config = dict(
    norm_place='pre',
    norm_eps=1e-05,
    parallel_block=False,
    init_std_qkv=0.0499,
    init_std_down=0.00456,
    optimizer='soap_variant',
    lr_head=0.00683,
    warmup_steps=200,
)
Each number is 500 + 50 x the weight over its row's rms, rounded and kept within 0 to 999. Layers, rows and columns count from 0. Numbers have three digits each. The size before them is the row's rms in percent of the matrix's.

# layer 2 MLP down (transposed), 384x96, rms 0.302, rows 325-383, columns 32-63
084:529474438510448502574512542460453512458472485519540563556425524425506493595482433573523593373463
062:560487458506519500428436670478529507488441489427492539517414377465557672428536451561516495370565
098:498494451563462493479458558462445485475474403596507580524513492531535515485578463481581555430487
105:493450492427540465474503516537478649424485542501590520546514467528553539501486502477512419531529
106:491425499408514496517451468544499460523479584565549507468416627508461548495454584492540570505407
094:503490445502580511541641540476485540556465525499508554503456494523486455632474580587538534432490
102:409456472409555444517503464526589405479523537463498419441367458479463480571522478513422592542536
145:498544521509523462502464485440555506550566485493460510549527411504561516430422509576455593497510
097:443397422583440435422483588443518448510486436541469592526537434502489516518498606530416494473494
087:440515450382442449454447516529482482537437532484460532466549558522517476528472522433479530535505
110:516418473505526513534581516512489461481526450372463427366510472525468485560462492610447538502488
096:533480529533573449427479575558514511567443494546453539487451527520589463573513544598473538513511
040:501468445482457525441521560494483486528500469535536528441503490501481486457495515449420535483542
114:458482440521509533402510597418577457521449481612476558470467473483574505494423469606480574549477
073:459439455509465413440435407468490440456563523526492495404487491457535524486556496414510568511484
116:544524425511457469497580467490475566431450491519441509457473560558480561597474528614493522468491
104:380555432493527473547574546568522509485528482494456525499466458535526570457481498450484561501427
140:440567423513518515588580494499542470490521445483484560471511479462478508524454468505556432526430
114:428501538482544481467592350489557563476514482584642495473475533534525511471534512549486518499442
106:412467527463544455553567470527503503482522454647545513499480547458496539470452572472507554476352
102:508502422501382570446516512524463499537473488525527484400461555446487502519531539426533576511549
081:492500538532578460608475439515498455577497521514663514512521488542507585527492500478523632566509
122:514524493442533563504569526589491534503494565620567531394527407519565511480488411488542561459485
098:552447424468515500446467562464484491534459515639384546361489499464525551459497517500547536488431
101:426469438487506557477605555436524566510482414500483448500575608505395540478506424481506518442570
105:467450470486535477510512564475412502564456487490575557449542453530627560533577446532510603559552
091:493498441493493521471488515489450566442486439546545464365579450557529546543528520596532500439463
095:471441379458500576466545534445498546607497534591472469537475503504534537491420526522592530470487
108:568482517473655474520562499506481444557506559539580430559371508448503488503455481531535465490529
101:492483511466520483417496495547593513402467465455604507425449539448538571516524474546548496415514
107:453431489534450436511511591487437483579491483353447474396454505552555382433503553483533511460492
103:539459461575473530526401600477502474514557378480544521434401499474555536491550545464480507455450
126:482448451503469487398579567486575507470531503471526563519510466457501556458532408480482512499606
053:528386486555506492580497513412510536562530432480490539483487493550535512541604523632499575494491
109:515516468523402485440555552466511479537584450499435523437512529465516447547447518550544514463448
033:470510458513480448478525464470527580515498583518341459549533492585473482487470397497493523500535
103:451469595534441416479518592487477422447589419529544527502516495541476509429521485460548553514476
033:498439449508491513465529486495463480524501458582521419438507490495489470486603479535497503486568
081:545533457488460485503497594450533440439557461492384475512494479526490424538606521425465569476540
117:456516401427556455545501531578468426469466506521519506483585431546499442461435531540530441414485
146:420572443473586401425528471494510478492485460508520539523540583499472449502557504557446602531510
102:428409521493456502487548514405520439536455507582545526446547434502520487492503534518564528485405
103:499414492526595529483490607479482460417584500522449532444484512477560506450442605449535525490514
090:476438468591487539488483480442598473507606533536606496485530411498543449527561608473427483508518
112:503465432478475575477430437510536483394493534525535554508552432563450503516462523403545628537493
111:572523497491477504441503567454557479616391558570509470481439469458569516463522504514502435436472
129:467479517461585487461613560471500488485569433471523495538524535475462526469464460581523484413539
093:542452451563459530446519518536515532593476484587480563530587536535481479529503511523586483483496
109:512463472400478624557542539463483550519453483505578492564576481468533475469454463597491497468472
028:486474473444543544510503616529503538576483510527492478450508501547454508434614577564516552515485
020:477496409517491505431367434449496490484557513505457504443485470484465552490535444407475535480483
096:480488442489573558455449462431527426458439458453531525500562446497542444464449526450427587448614
104:483541456430534489482703524455511469502528467582564472501565511542501515526455503507421478496476
107:578534352506535536456591476516518483534513479492493474453536416553495480495580599462508554482606
098:411443376518469559433536502486538394433496486520553517520509463501564610437499456527527556524544
056:441481482516535552521530426601481525513587505468573480516528522456479558577453538605478514436436
124:521467466499511513534492547379544526457498508472510536417477513446558520509535572580605564440509
045:511436494511496573453531589496580410526494551532481526475506495610557444479482552539521651514457
109:540473432462468583508509515455474427504518450440510540443577394515494498525492607466561621543493
# layer 2 MLP up, 384x96, rms 0.319, rows 326-383, columns 32-63
039:479525602471490502512505357533538515568489500425471500601494665455545469439412432470500348516496
103:464440521441524438563465509493530429522482448483422511531639490471487516490516490477489477594567
116:496541471550422532421503471449563430500533474492537523426424506461612504465495499450330457497552
114:545534490454555509444553419500424497530522497425478406455535527502504388509404528471606523578573
088:472459447550494435578513480507512464552441456539442475502500477458435625547501470589466395525503
109:517484549393458509539514529481626554523531605496620521495500452543454465476523561535560461434556
133:447484458491427471585538404456502504463510472421499495496515526492522518415439551541594488480523
104:552500487465506475528457427592518494443479463454436423574657440457454487540461479484539561527523
088:615553407621436520528480448534572464515482573504510419493515583502464492444454454472375496532521
105:550570437430439347474560452547486519558488550445534446550513559579459487467484496470516514527435
098:534432528545494589514526474456594485520586509518484564558511594490484499471439465454477399535484
040:460531588492382472435579476533522590467476403424468521511477512453485510471447416566469361496430
118:435541473478455478475578546387537532505496500469470533566520591438518523515498535590493495570609
074:545523518545508468419537458512539553616558481511449444481626482521481490484409471389437450439480
100:574469514477500450541485477483456445493460510458419534538469348423467509524484534533520421552531
093:514382477427448362489608375571569476492495491464444479497406538517529519411476518461557454571517
125:460538479578434523495555457413513471514468494491499503474498531547599458461365501473494504506526
110:592504534484556480446546466499517505602427517434471495475623451568529470556540542455484454482563
102:496521514434525610566573489555506480525551480447489483453499547472477488386483472509402494528438
098:574570495524564461510466482460517529522524486490486595596509486519467521420431499579530524562487
093:471506477481519456493505525501441487480525507546479509433549537569390454439514452485529462502506
122:501514474465529568498541493604519434534476533499481459495516459479556570452464527479370438438560
118:489490541506586505520426479489554510501446549528503491545541471507499467524620438485498448491483
094:443566514499491389531532550425508601494455475561458551533559584579437459424554463577485480436432
122:513549505538515464494561553524478460586480458461519493503521502460497467449424355483470518670448
102:500551421460431486455383513508580492570485548509444496459498463496517526537480473468508526451506
109:588558527505543554490466456594467499498534529456553521493473513625459501518465424477483515553466
105:487463560453564553517552557467492516476462505569463456516554465538453419400457454458405523454433
103:476478565527596447475527510535568575430547508488491473603521584423516382458512502509481449517593
109:576478510426569518558560498499511562467515540485509492511554537580593419519510474474500496463477
114:504469488500485550549488472508571434555487465542542539420520590478429494575426442546406482397478
113:540466512488505565547474445501527544512361496439530532425510523534466579430492520526521535429432
040:559598581439406488516498474559475466544514507469447543558447548557450427406487544512540489477453
108:485549543545551554547523462513540483554446433428450416489467462544485470417423467458457490584448
033:445613630470505565503474425467474537533441495513562494490478482494554513465565490484503317508518
115:586546514572454396576466526535551509510483483491413478555575538470439478484528576541515508542463
032:425505599563507534478645452580580529561521590425440535516495620461509552501480484529568424466506
106:548468408476464444558471441503499501465443580492484426583529529519453516482413393518477509491502
121:478579422535602460618520488546490553469506539520514515542554511474469416436473489505439455492521
141:455648430469544473589492524540461468417433482497553422540486556464453566498563466598514485439505
099:426576507600464546455506481494544408582515644506495523490475436456493530545475490506470449431577
127:548524484450387489528469522474436526551426564558543512495561420575469505444473406435497471598472
092:457583505548488447526484430556503480579510491495455521440654515436516477551513577533531432523536
126:508639509468379447535515559451617524478443530457470388520569463535483491444502528472415461545599
117:502518471350468546523504605406540539531444560528558453525580523482556474417524497531486515452444
116:516592494525473459513567534534531550468488469435518407555541464477514492491500389453344435519470
104:526496534488556510433477473549475513447505433447505519494544579492581543566603544463461439466476
100:534570536446533470519373555561435450456593487505533498445485466478559472434460396538514491459491
034:475497624528527482425578456443543608493460527498618548493509514464559442445463397522494340503416
027:504492665476501435511517450550487470493503566412474502510522493564530421546343470587521407477402
104:482528447512456393458547497540560473465438516452507500531516505463548520555470392448567473593532
109:429549458502495490455518476561460532498432513473507370519482529475408473465508501535442490557532
121:535569487522451478472439498600512453643502539482527497513536481516470395520497492416405471571533
112:537560488569489530473518434455451534514526522541500470461496513531526466421444466529417526494467
047:510458538500500611422521528439520519501382494481374484590599572420548469431520471586508354489518
120:508481516387520481567514514533524456461494453540540531510533447577456542590452431559482471409558
034:514605490519484484561475408545535536489441553495495523612496524435478506426486458506507421554539
101:485499581582488527495520490600587485494472498457440440473545582608535470532460521497448431592442